config = dict(
    n_layer=14,
    d_model=96,
    n_head=3,
    n_kv_head=3,
    head_dim=32,
    d_mlp=320,
    vocab_size=512,
    activation='swiglu',
    norm='rmsnorm',
    norm_place='pre',
    norm_eps=1e-06,
    positions='rope',
    rope_base=100000.0,
    rope_fraction=1.0,
    qk_norm=False,
    attn_scale=0.177,
    bias='none',
    tie_embeddings=True,
    parallel_block=False,
    init='normal',
    init_std_qkv=0.0456,
    init_std_o=0.0,
    init_std_up=0.0456,
    init_std_down=0.0,
    optimizer='soap_variant',
    lr=0.00571,
    beta1=0.95,
    beta2=0.95,
    weight_decay=0.043,
    lr_head=0.00812,
    grad_clip=0.5,
    warmup_steps=200,
    schedule='wsd',
    decay_fraction=1.0,
    decay_shape='cos',
    final_lr_fraction=0.02,
    batch_tokens=32768,
    seq_len=1024,
    doc_mask=True,
    train_tokens=158500000,
    steps=4838,
    dataset='wikipedia_en',
)
Each number is 128 + 32 x the weight over its row's rms, rounded and kept within 0 to 255. Layers, rows and columns count from 0. Numbers have three digits each. The size before them is the row's rms in percent of the matrix's.

# layer 11 MLP down, 96x320, rms 0.196, rows 0-82, columns 128-159
104:160106133121098090149130112109110156123114067090114107161094179140120157092184104138163173117085
087:194138148167082167145072115152109115081109103155152144100094162150156141134108139112128089092144
097:151073146148103084125171093100113156118094147146060146185105160106152089173161136140161180090135
098:157141102127109189157157138122065116118169128144161151115150118020116128098100101123096168115119
101:176090156161149087132191087143167152144139153107058144109107129120150113186140222105113061141142
097:135115171134158105150129108097162122199069128130087115136095174149158111150193098154149169110115
094:142102187135103111094065101075141154115190155117117156117202197165154097156202081209082079136142
109:087057172103182126116138156097160173107134177152146134110123134175092141107121075120163097093136
101:163108132102134116071155131102137096124103177150134125098090149112155084120137160084089101172147
092:145082119107158128155135104154072118088126146157125100087110116134129034128131143080090153152140
106:077102120077200136096107113155121155134101096147113164153097129086181141077103150091128092145116
111:140129099068085084082122057119127138146163173183163198125081140095132102131154157142122101092183
109:102158137096140116133110164123118143073157176075170125138171140093041092109065138097113104118151
106:060148098146093102136075103126150129146063121179159158114072110093123129136136105122148106069108
099:160096084115138085145148137122181134115111171099156121082147159118119133172106161176110165166131
103:178102115152139176178097116138168143127124119133151090134157050191112167142147151147190103124103
097:173130117073158182141039131155138128134121117112116132094103139123101076118178107114104092162105
102:141161116126178186108093144202071086177096173142189159123124151116096140182169166113081178130133
105:065135136163144122133145146146144124110143189106088150156109077107083145141082186089096115117102
099:120186081156121188132146170133158205079132103107160163110135160088092107183095119149106113088140
106:147207177095168160140079137066114139139184102121103141148166126108105071103027165113176148088092
100:146120122127142155146154134134125149145115156088107137172117097118110037120106149101118128124139
094:131083146074126094137231171121139079176201094117159069168081176158144158123119164144134120125132
105:182151136097183179109188187187179148104090096155123163118118181161123123119142169161124162140113
102:104161134112108140061153156136132163163079116117114137123149119191091138090139123160098122097160
101:125145058121105126145106109147176150139117149117176082195144111142140149145164149142129138076132
102:128097088101068060086089130126172206153207126127120153116115083152151148135135134150175133141156
099:096144189120101146174149114117135148144075102142143120124160134077139112119180191079167156127158
092:073073092147152084134192074123128126118146114109119141142162180138153053140113075127135140141134
095:106096092118080144112126217131142125135135062108082142081097097141105136105149165118119117113085
098:091169095094073088099094099110152122145088101152099174102097152152155108201202116103000105133171
099:092190136164164116138126120127148152097130166100140108116111147159078093141118176107143114126143
111:177129182123145128081137125131144170116123124125175127130125119110162157119128101171127148055171
121:170125163143138124151139191159175100055088180128128103114128127128200149131061147154070051121111
095:152088137111127122113165154089084126110095207128148114124090102192154132207143091168202219151126
095:121158104150187156116056146077156148191071145154095122115160095169108185147132113150146150148109
087:157141212117170132130167120146051116166104164145110159143195132096095117130118157109118142090171
095:129136096137178143170102090119161197104078106131123098180135147125174141101110146145194126167076
098:146151128099097150119072122130108074147100169134127175114128128108142110082061097119113109114145
091:108103098108118097122144097122109130165110153118114080146125164145088140107097065133177173101135
102:142188170153118119160115110092122097244137057143131132164171043130112137156160131163137181104163
109:127166120133104087158106180136134088165115122079146100160131093100136073143101105103060129108106
097:111120145134165144122192140080037105116115130109188158160153104121128137109141122096177096112111
090:092167148179162132162101157103107101153107154120113138134227066149116163119116092085078081103125
096:150093149087140142165151128128142146178109117087118140152158081166173121093098120094127139100110
104:060179145129133205134127203129115116210154104115074121131091160097160064073086110065127071115117
114:143189171067141150157107148124107122165158109092134111199178146187119162159092069156145103065135
090:146130119110105162101145174140104099192135139169119205104119169068078118118158155154150160106147
099:096110129206130129130087147114171156115149174158177108129144108141135067140093146053027071153155
096:124120134131118120161045104184134141148064124066174089117124062113147085097139159140116128159143
091:186088147088137125135114144142112051136115138107106147074099126083155129192143111104057176194086
092:067164209067153097100128130148152144164158069117133115128090114093063074143173162073137156123114
095:146223157233118177125163130117111119111169103187183137145201143160094156188111029167156120107125
100:108094151171080121131118076161149170077126110127140121084154068121133104111164164144134068138185
096:173149194130147119093101070196076063113144153160112170085139050115081138148098099123157166102149
102:177103140128132158112100172063142094160101109144095147125146087156171113103103186140170126119126
101:137064098164128212135197098212141120155142124128090124111103128175147080174170164092146173117137
108:042137145115164072153123160183210137115068131115119101137154168217085157091135158104129077091110
096:161143134139200136127118090134070155128172118142115151146143138151144112104107142103093084114160
102:154075134145126106110121084099080153166065157124174136083137172117191090181118111173118134208094
094:119139077157106110174089083088118156025125153108117156137151083123153132048154062157155148100116
100:143147135133133172145148105093204125101077170135122141184095208059152092091134099157086154109132
099:140144144094101087087118079091083068126123136146124137119106157120131160179081103096127158119156
104:105157128178052198136130130127131052134164113103177154112152111063117084123142118094134144091118
104:131084137122161194093092043129166134077165126166169150106061053058056117130107169113152089145141
097:149143139153156172055142179098141164099111150121133121128146054101149138163085112096079108080139
101:172148169150128164129166137117115088199161160104080130154144102191150063132159118132143174107153
105:139136138114182175148133089135106090125098126128140140126091116092162088139099120130121076026173
103:144144115130115134185141133178115106198134153075155130171119104140174111121097132139149107092138
104:114141142129094109129141127170136133160121108138126098109082116096136133178109136170092129168075
094:021086081106136118118106105116121101107134177130206082112139154137176114060146144166139072149131
098:087162118106047116134203150141116130164156119120107117107134198112122082140138088102157130103113
097:174094110148166144112125176120091180137082122111161107111101123089135158174155121164132164142166
093:135151173120194108113119190159138143174143128134113132142100101139143058093145162169216117103127
105:163122116118185175128126195134081101133102084151142140140160100167122068100144131076132158101165
108:153146121105109133128114176194111065141108165116154116093040183156122156104084208035123197128119
088:046140106111122129169128134183124121084061111111175140136167137124096140086146171139188135126141
111:116055073155074084102105121159066106138193143126158140118160137071148133149174125143083140149160
105:139110139213168083162103134174137140120090174116114130167134141149119102103159162100111131132094
098:159007087086104112132152112176099114135156110109096119069127136090138139134111168088123171139119
100:114145109146149036137085128140116120145074108103025122111099134126105102109126155114142141192121
094:113107110138200136106078117071134143094143112127083129125134072151191129167163138130087046108097
100:152168146180148106141048121134141167108131167109169147111125123078125072142100148134048149119110